config = dict(
    n_layer=10,
    d_model=256,
    head_dim=128,
    norm='rmsnorm',
    norm_place='peri',
    bias='none',
    tie_embeddings=True,
    init_std_up=0.0313,
    weight_decay=0.14,
    train_tokens=352600000,
)
Each number is 128 + 32 x the weight over its row's rms, rounded and kept within 0 to 255. Layers, rows and columns count from 0. Numbers have three digits each. The size before them is the row's rms in percent of the matrix's.

# layer 7 attention query, 256x256, rms 0.1, rows 186-255, columns 128-255
105:153121077097117131104112147076095116154092127070132104143127134163129083143078058178184114150120153153102141175089188184117081133153114105139135134090156119128199172136136177123138128092134162145135154160142108098207092135101077154094156103071038122099043105154096121182143121103089100125076069150142163082128130113117101101074148104107104129117137144141159131117162118094134166171170
095:128101102165104137115124215105105146081156186118112120170149175122183156159118128178134157174152158081091149135188027114160091127133181127078103129106124113118154099114109144156129182133116137127154118106146142128115134140123120103091154121178130182199130144122130151117127150114132103101098180117117135147147116152132152126129130101064141187117079163156100110048108086131128149149114
098:147157135145139160134111083130070142071151175184099148113096110128158136152145163132153067136081076199141145193155097083115137112193117169113118112075124150127134118218115120104098141098120161191188112094173102127123110101130075146110113068132148134168084047142093173181088161101107150161139111122133143153138060123221100119161115167148092135146109075116125123108106097133190088151170
095:123017112174136094074128143129162079137066136122145095132139076111139112123174122170093166140131119132078175097150081147085133113128141135103124150125078160168098159095131178099095109109165152146110123078055116106109110159115084089096126112119081109119081115123130070079110106126125108150159079118141133128124140119070184131154181139146113058135066080146077105138109144058098151119094
095:086123082166161122070126110139172081149137117141119121072138097129124126073172133134125116161121120132115141145114129111106151134132125109103088130129150165089144169137155136102173146126103092113160079145154079101075183135128158098068169136134130155072096119159097099076196135166090159082154044178113128095119075076108123082073173118137105158097133177101149141105116160123091167124122
108:118138083140164171114135146122139155116067146134097145107073097134078089135124070121124142128134108102148151176144168111163127139167175132158151119106110139129121134145142133151132131071124118157162065135123101134127148108151115153139152138132110158167054144147150140126122110119113045116117111150136104165141147098156104176098226135077092129050110147145139139100159101152144157147100
096:161086104141169131123112180143168107075152148096098142148139107143105120098147157114143116128119051112142074121045135128141152148132091104099139118121080099089063106116166120136074161181120180135114137143086117202165085122133099202164129137092118120109091134044088163145158132111146099104141119108130085109094082095123071075172149126132149208121129180148101129121111146181120114125121
086:128119113194199121150136136102163107118140123111103144115109100098088084117179102148150160139172095135082172133067130111174128146158129144095123144089094137139094154118154107163116158200086170168166099118140142198138132116119181168175103083147064133169126110121105121129162122134185096046189145160079122135182079134158107120156125176153149131202114164155131140133091111137073093100110
073:091104143128070142142148089144108104163135163163185144103140144139143143119124132156121095090111165125160142086169095127117139090150097092120089169124116138165129188113108154149106140100126172092119103141203124116101113123157126181113130152152217169142132107111150112113130146117138149144169139148129216108095164147120116155061110147112155073116186129157142086116147144110106144117124
084:123098121080150113148111131098169143125188071072087116109148135148112122150087104093095105099131082133056190139153123137156096105099153118159102122111109111134106095109076144161153162097136170109092110053169086128140138126182089109203068051136073150138147100142102149167136118091135108158159153080099108126069136119158142134092139130112082188135139170065076167149059129154077112112073
083:160098111105192087121192111139184114039133099113061113079119134125117067113098106130119111159164075095071128114107150152147138122112065099121088130079096086141145118076159121148169093125139126158134104171155078073132144129131107123207153086079095094137060080137148191164118167115119091116170149138057124140136116072137087145107095120138108109121184191093167145166094124173136111102110
080:133160140127104134192167200127148209165107142191130147144217163098112100151120118141112107185087165157081052132156167148181182132139120112125187131124141182146082096175097165120088093149151139144098177127140060113122124099172136116120123122112154169081084161106146084153138130073044136120145091128189158130066198172167085135102096024086101136209109111143087174131152178114109126132109
080:068098084076086135104165066172137183111152097168121089139116125142180152103144161131099147068167124116150144102136079101098144078090072148119091124156172165158162182066033120131163126074150098231081141117107162142097145135186086117104146130141161157126164150146143103119133119064137125119111093140153109051154166125106108100117156142125161137128108153159118179117111113115162143150074
087:084168182072116108085092108112125117133160180125111086056078174178141122134099130171178155120102103166109157084143147118083059097072126115122132165077145038123163123099124117130046182103102129113108096150106145114138087181154137114119164152120126085098105063133119092119140123133099147169115163151099099118116155124140120152167059149122107165125174135097134161125067130150182146141157
080:166090082150131107098108110128160111158156115097090171136098126079172176189091109153177172131118123153108066157083104168117117116163176174140137116125108126088090153121219112142168132147132138132139156162114173071113129153086128110153140099165131126151166132103101118125092091175134144181087190158166107120215068121144208170172153114114125057193098115132206135152122090145078136116134
097:099172176127111135129103192154028134192121127172114125110102174153181107145187102151092105125137153137183120133105127112157147129157081124158142126085144112127110069146092067108060128094105131110140152091115142157118114135136169107112158098114170153091104102137114103100147133119116134112116179097123137137105171133152058154150158110128150100188105092158089158085155162095203132192087
092:148145164129204121128155144076173094143133165080169092107097074144167198131080117132130130149149113139139156185119131122145112142155107075092144071108131093125108085154120188103104156098125139103172139163103129157164136099150077097172075109104121174140107163172089130084167101189182108119175192122152101119158162126094170183116102133165150083122110145096140110116097081057142115096099
086:123166078140119161097129140144106136097128148131216173155110157086151100140168137127171152129143110139129146092105126110186084077115153123075128178078165198123085176148149165128140130118109058159134083119145178120113151105147042105108142120159119088097133086098153118099145197129119142175212135142140163105118081167124109126105144190181181107208100136099158095179134100146141204127115
089:138130160129109087164131140152133150141132183066134090114138155076077133103082090123087151083144143087023098140149099115116150172152093120089086107127082108099180104164182123141176125156151120086122168125095096104108146155095120101156094167100095141194098148117093200158128064175169095155116176134186089149117095121130160134120096172107134120031075173077140154177037124118151099120141
091:162131170109083106092157134064214094126144113100171118153173126130155137078138159108182147128140126164140124165106131067112143148166132131118158088150148138082134200090157110145144130119135103152096118125045136120137095154132112161187113148141148079142144148130105141130127089173177143127112111137202110146177082083153128130121178121114133119131142130109133086107132104133134197118074
098:138151150105152128158157218118171142081197172128084114045135140184157130197130177178133141114173081181143099086169112173110151122153120131118083128144134101174152102098095176088082087154132109173098127132137139158096074114143156111152117129093179154173114111121124135087142159077135116127105166098100142107094216161084104154158167116161117118170140156123183135163095157169062089110131
090:121196119083083127115144192116152192072123151150085108150121134120144106123123132165084161125120104139128054174158119156193115130088138156094132139124107067139107093119048140093122116194198074170168123166159053103106121100096178185092096153082166194145173143102123143163146109110141155146174154113157101156109095107160110147128206143091126056184109178112150156101088134119092134132170
102:130142182118113098136144135166084118128065136106122090155162171166131075153132150148050076170100128101146130122115133108177150156162086167113105145103143112163099114111160052068103163116191162065125177152141075116127132079097124140147162098112157122100082141117122101139166098090112085090109119122104127149098163117107062166167108106137080139159174096110106167156121171154122113199079
090:129108102133142128162098093118181106132152129178061113145145139104115167111132125059165162097179168141112089139145087151113098182114150217139113092147123116090159124139098175125122067126111151133169156113093163148125095166142187151039163145160172134175205112137101143101134094104170159141110133087162166155140115096195144103125153130120163129176064066134153147166123080166125143077110
095:107152111155093127092123171121077174152183173141127152153140161103190170143128227152164189075108112098154152070166144113110174131103138074098075144135164157134069133135123134107166169160122146178115143197175154137112137104128159128121121143139171118068188164144071152104091088148150177116113205136156128085141090139176144101149097096114077125091050161104133143123122146140168154119143
088:113136118127148141193055114094115140055163130175161091130128115140139156146104147059183176109164139122087139113127133127120149154118099150141119118121127128160116120108113130180141168125168127156156064196153130160141106164138088162123118172144092060103116132147124119158144151133153062130094103156132130116079109124153105091133097143136114172057139179112124133113101113181201073161180
109:140115172170133184146068161127126127128086134137147206147116143135170135131125104104072115137110127083139164118082130090170085133160049159157203098103160121068136137140097091125171134192149126114127164139120169095214139112108111105100137117175176099147189094126176130163187103089130118131136084101086150128129114151122125125207064131155131135198144145177131172102137151151211101107129
095:142152210161108167150090166096087136145129109173084104096099163113167084148166174137177169137115124156159120131155158056166100132062112116176140114088148125114053091190138134084097123142083166183178129152149171165046124138150113068179071121111157115146168131129099141161125177149158078115185170129116111117111114196189113134110153089118162109211148115139136125134176118173182134158192
089:140169139145100151180122149155123117159139106138098111126124107133086145135128145143130102136123112181170156130200130127154105118169117146079121078078091154112063127134087068124128163153077094122143150128072082091085116174177099114131155140119096155094130070110117099107112228119159142146143105134144121176079106120124103155136084141179109086104090079145156083110165139129170156133117
107:084077154162148138177130109120148109123126078124138135130093190120126093126159124143171063143091086138238119147094131121086140107093120145150154092111104117137150119129119137134153196149142192136064171180149120097137153134127140117122114143136106127094122073074101144146080142121126129162154163146094110077064162091117150093062129194082137183128178089113165180089185103160203122139080
098:133161083155153137189128133143152159118161107140100140166124176118091177114095122106108140098159161137109149129089172090100172156126095095169145100143107142154242119165116094154108140099117130104120112122150175145101115112139169128107214112155158140109126099118121180189090139115176158081126091135110090143138143090139109071122142076094158177140172164151134113129112120142200099141167
094:158140153151122177149020132101147114123122059065125214098086144139181148112117170173153135132145081144134131099094122079110154092099123156113116100161137164175134104081129177097104100165173123081088104104106215149144112101150156114091132140104164113151117123116158152104101138175139118125076109075101123141113155147080144115125122154090141094170087139116164151133115070082191158109064
097:093159146131130148129113157137098094118123129142135142175165131120166089110151099098134090210119108133170141149146148127138092108154103112033137150109137161128101170102115133118077045167124147147210141108101113136097132088084131117096114176141139117083131088143109094096106164102160104102132106136155090123131144115166096092057127155154092142057115180123103158115106117130110070111131
093:150091112186138078073101098165129120135120102109137121130136134082064124179096108104124175079105116108083095123169149093137104162094128150105147109166146124155133187189185054100148146131080094146097097148088182094165167078073148089088131120111156074200135126135087142138127071136166071136158085126187114084114130075125108121154080132116114128068148112126092182166155154123144108155067
107:126171122110106110209137180119122088091182129083136122114108173061193188185211094111129121136138139128078067149117118141112100098159112117118146157145163066118108133126093114117108142151125112100137140131106136143141159161121109144169133134134113103106114134114146172139143171166147130131150130136095155137127162150092132138145121138105132138101181111183170133074146131149084138127135
085:121162153121123120092127166128185151132082145068170115132117089133107130061092136177151119114126132122113139167131109079142161073135136111085151109118179073078135128116079093090130129184013071147128137123111198151161079098076108096123083176177115133193143108103123125080117137195166141145136167143118145111200139152152168083145183159112107152164089209091145139143199101138071123107149
093:179144131139098190088175118165067119037131153175091134190071125179099124123112098131074119192149160136174119145105142149113106160162150097099146155162093120084100118106104139070104127087077101149133128151176113141135144124163122170124155104067117084020140122139122110125120122145076109124096118053105118104144122168163179164087159101139115103154128125166135110105187142143117119145107
103:089166104147145129166074110122128229142160146151085138149135138074181088130102108049111137091143123122113144117160124146128159115153079097160117143109164144138130162147154048094106124102078037141110119126109096149114186190128100144097150141093110160112113199132160154208142072120121120141156116088155090180116143124132162109087168084144161063114127133167182137082103180095149126126150
101:160168130116198159176163161193118129096125112111152152138114153131151108123101090169100206164082112129110063145063118101120099135141157123154123148086095068103066155164090138119085151121134136127207091144111114084152150137171116152123116113170137137096121123120167186112115177138089107141114170141150154165104152111182039108096155191106168128216099145193196137115130073123134108077165
099:106144108175137092202086068102116092136139151079088134137163112093120133166100149109123139067139168110094104185137167122161124159123129156132103102122107104179151087121082140097098134184047108146138127169068156110123110135117155125128089171162169142066129156111109166223100113102117099166144120115160112138127147128163130117140190123090158082127074085144135162079135187114190134113137
112:158087053112052153045072105156161116146077146173090124114140035115117075142107075127126080153130150130163141148131193181141162148139188176147161205187134081157071110137139144127108119126102084117071133109175078129161161077122134106107138205108145126163090120143146101179183134117113094112125118153126169123121173138101141116133166117153093163077068129120093134091125138091088126160152
102:132097134131125131047137163057170086204133159071134194154146111111118116120146153158160100144119176103088149166126090182148149181106143117092123128113109137155115107145131166044098107188112147109072164099131094102193139144158206092109171113117162086137120092166125111164112123125125122095146129119121080100093210092120081137120118108131099166137108107136120111135113136149159158142148
096:131137108131086134158147134129091173155125184141077153224183110170180146062109125170052146142189128158165125116097081132121121142120163139122160139166101156128101080118119108183168038181117119136123135136141160114105182108116120158145152078129129094140181110175119139132074136113109094187137144140136114115184125129183126090149151136154160163154084131095110200120089145130088171160177
104:127117082154111159075153166152120132149144182099119123148149150111122136096145137118085124086180165111158088105095097115095156174114169112181152139121144184106108136106097082155089127165148116152108114052193125117106116105101233138145134077093138084192083099134151127095141066142104152076113105115197162143142127157109141131135088169080160141157126154141104154175115118120152115122070
095:138101036152066058203121150128106118147124113153141154151123114150097099138149181122148071100158126103096096127088110091110122125169154152159091136137085176144161060165119131135135101078179101184105153118133117151124057117074117127179134080167134113116132152085108113119093092122148144124105115167162058145081115160187114122125138199135109144142142148116159067136112128156116130165192
102:097188125056097190087125121138103089141067162135140140114161127186151121113091126171106071103096160051098134121128133143197145163126162128173154121094121102124101175056081148095197122156088101117100118072150130094164120114116082103148134114093130122107108092116103133168150170151135120123114068108112116152084158181115117130098172123121057168123096148105052150121117183100204138090119
102:126176087135106098152148144119153168127212135157159115139157142139146129124101124105162112076196152181121090206080083089151118181151091122092144114130120148153103127105179139066169114093098129090193170092049189117094119109080123095160170118145125137122081124112144125116113109107127128131130143129120099084115049155128104129155123150148077121103176189116153094148140077170133143090173
100:125140123101119131203165107096122157049158135168109103158210141160116153165094138103132107091164073076183159119117096150109136137129150125158154103151127123125101135133140146126126146129144105070102130203200118192129136163169109185113119055097131136094122108088143142095131144156129126106129141143106185059068060152133101097152162162075171164104107150150157106064146119193150142147176
110:118132172130176116191218126108123110121120128150118097134138154174126152123141162104112122159137112138139169117150109153143212108118140114105126137108139150116183091157077129120147150136137120104145075161102160125079090099167054158158101170043122116116137124112142088109142131173142167156148191137125162180086135146121127130145102120129099136190101165108116123117080148114087127103103
113:166153124139121187126064172105138160111145130124104137151099093065067113168145089157116135113130171097114163182121171133122176180096106126111180122185147065076116113158180123126129165135139131105109119121179154103092193073184155127037184163117080103147116168121111083108099131092102096108134147153125110154183151092083132088123096163134097103110144075202138137138114165122107134117133
107:200102134113112106122131090132191074157117150153177121085124113094126148122101091162139205112121112153140129079134176162107171199060141128100096120094101137141113131085101169151125152149091067117091095163089168152077099129059135088088194115107106129136082143119179141066180161151079120093132109143104116164130099090153146103103115139093127100181109102095113083146109164120170158074093
106:102125082092151175133074170151136145102125168148191121103137166112126144157145098145120129079143169084131157119121152105097110128121095121199129149112144112116188138116087080191159153092097124096120127100115105108157142103119158132150170114088153096073113054167131129119140139142093150160132168153041106114105178133104142141148098180054062095166195152139147116116107193151129087152103
100:079122171099162132180144145140142150106109049140155070094106087121194111133137154100173103129124146099180132110111109203105126117138127129107155131109136109062121092178109181144120132047121160111166137118145084130110164128156145171140129108140152144064125118109154084094140180146130126156145126129083126137094084130139098162113168136146149121179166118110167149119180089179110167084071
106:128165082196100155135170120153102128127124121140163151154152163120152170094109115104115052124121147069071118146088087103125137144183129145228151140174113181126145130131135148174090122145093116151097113123180150074135125129107181095090088107119107123113100132117109104157138141118128108118082116156100150088174109125132156089153142120203135144103075143110098099109158111119091147113047
103:135133148163115100136175109075119121152067098123121110113126112138136055172128107118118120145144079063091119106122098153134157114171192045096165140187081102167118118105148132177110131120123144074118144103169141135147174073162091151180102083119125119185168134191134107117105181141137129103127091169135168086138112118116093102063135138153125146090126103113164104120095113104127140121107
109:135123119127124144058145043198137114133128137119130098120120177120073117116130109130106141157173112148255138098135137091141110174106150189150092139111066116101124147097184193171195131086087124078115126102144119145135156115124118144136126120112144116141109073132187123144099136139156161144061180104118136110119043129121076162150113110117129101185095113128071114128163150094129146161118
105:164112172197114165095067110113106132206130137061133132124175125148139148141117099147141130172164139129110147123114160133160126174147158073148167143171133101090135096114121152121121133118125093139110117054139145097195115060119062126160168138102090121081127093171163137072116127173100126125161153096101064042141127080132158096084080133129138098176081117091095179131075154082109113113051
113:155156162153114072058135095118171134139137179151109101108121131082143112109152142189154098162205103133135082104138132171164108114083133129165148163121120147170157084124147088163117122059182164180123136154107107124117109167110166113141129105077128140172136123150130121130110111158157145131111224083140187105129088023093106154116203117117139086195092149129148164123116122117118096115171
107:104171115174120146091169155122140146140214135142128113155122071104163118186144113137156086156132137166122120031143103157096166150100118130150136150169151171166103095064129147153177096188127120177123152145112116158164110131138125081145095160110142159164105134136144088132153146114128081087086176140122112133181124149190104173118132123092159136080076130169123163154146132166104124113169
101:092170140107124154116116115149071129079152090141096087071102136153123081099108140113134157098111094160124114143091061132124153076131092137109100170150175136155108115161149154113090081142133195102189171146136125134122098177111131141177151063144161151099167159109174125095114145122111157104131168106115138133116134169152084139123127070165166149119104111112161166146074121185152142092164
102:093154148147209171152081098096084110111131122116120168143142147151160154147162190115077076117114066157140150145118110078169118120135112119056143103160138141102168160109141185143100101130135175121168162111077099141120169135151182167090137182166110043139096177094096168123148109171198150112119201102124105141122097111109158158126141142146133113115129091214191140083138096130085147203147
105:140070129069063114122123089134179161164161151135157141125114136093123102158079099101102112122130140095134108156111086185159129100159106091127158109081147180100112140099120161121123145130119124134053145150160136104191175156126159181114152127136146118144087106127109057107085095183061132168123164172129149123106197110110123113151097212160118151172144168181107141086111117147190183115112
097:130141141086173117070188141126161051117114076114170109121134102126166146109138145173174102136152129131143150145187161135182085114134120092152184134085111143166145098137097166093181088150120123143142124102097142150155138067044141129165095106130139194123121129081149061123156097144088098113107116140131193099122131109115148174105151141117097192129146090074115144119142149127156140130118
102:149123141142115121127105129167128111103122160124133123195081057074098124117151111102103108137123118126097118123148123145138128110117132099098165120124120169123141139049137142201145145131103080145097123087097156157085154138111118102111145146061121094188133180181146114185069153097150134091073116045157126114114126129171138133163157153056191102106092151174168110123130099133184141130159
096:113124066093151130088137142147114161138121144130102051167124163131137115179125105157111121107118179123148141094131115147149178123099111102132125123141131135087091154102101153121119094131119160198105168118178167099131107113164149144087121153131090189138132180108167106151096080119136150096159163141167157079083209070155120178127138117124126121140123092156106146187102138137168149131097
103:117186122107141174150172136124084135122099085128138107130095147154084141169138125142106081151131109134066115180097144108155137142122164116169144148159129077112110153132106125152163136086069236130185153112156025152143137152112111187117091180128083087067143110138113124136113202136155096182100174178139120141119175139120092094081120130152136128115129099116130128147110109154181158128194
106:098122107148142163117083146093108082156153179111026194086135114101073069134103157117127133126130126164144129045135146087146081134148091093099120095133109135137112148103141171078194124088104134110123086081088146096199156124148184106092092149149060082181125154181121134163114127189123124164112145199206152137112182097143185163170131128086091148162114124114096149126118192117098163165151
107:159159174152177204152180098137183152145101123179123121211131127076087176160142144072107108162113110184128044184146126106140142152122168139117172115090104157105139157120137122122126146152108097107200150097114145176173207085125131163075107098131152150141169142141099162165149118155093104165125147137087088155110061149140095084081100130124135204087136109107134158136137120099095119153167
102:130185129145132180121127133151120135085153128108145103101146113149112137162168117205095125185139122174103139147106179122149105118042145162176118140151119100123153130150156173131094146082105138129106123109132069081076081139143157111166130150145110096119086101134117164072152095141128079089176149177159099106134099175117192119116098121122095140087112140200151094157116095061094130159138
112:128154150110115120170192141151142141120109159113145132116132255165135127161105147114162166107080137123109086131161056145108156097195120108133126107153165157088148121198147121128145119173046134131125183139105121129152169113143203146118156128136059148152111091142123140204089118119139167143114112163108124146129196109113168125156073182183125150147144111167212150119151129192136104093148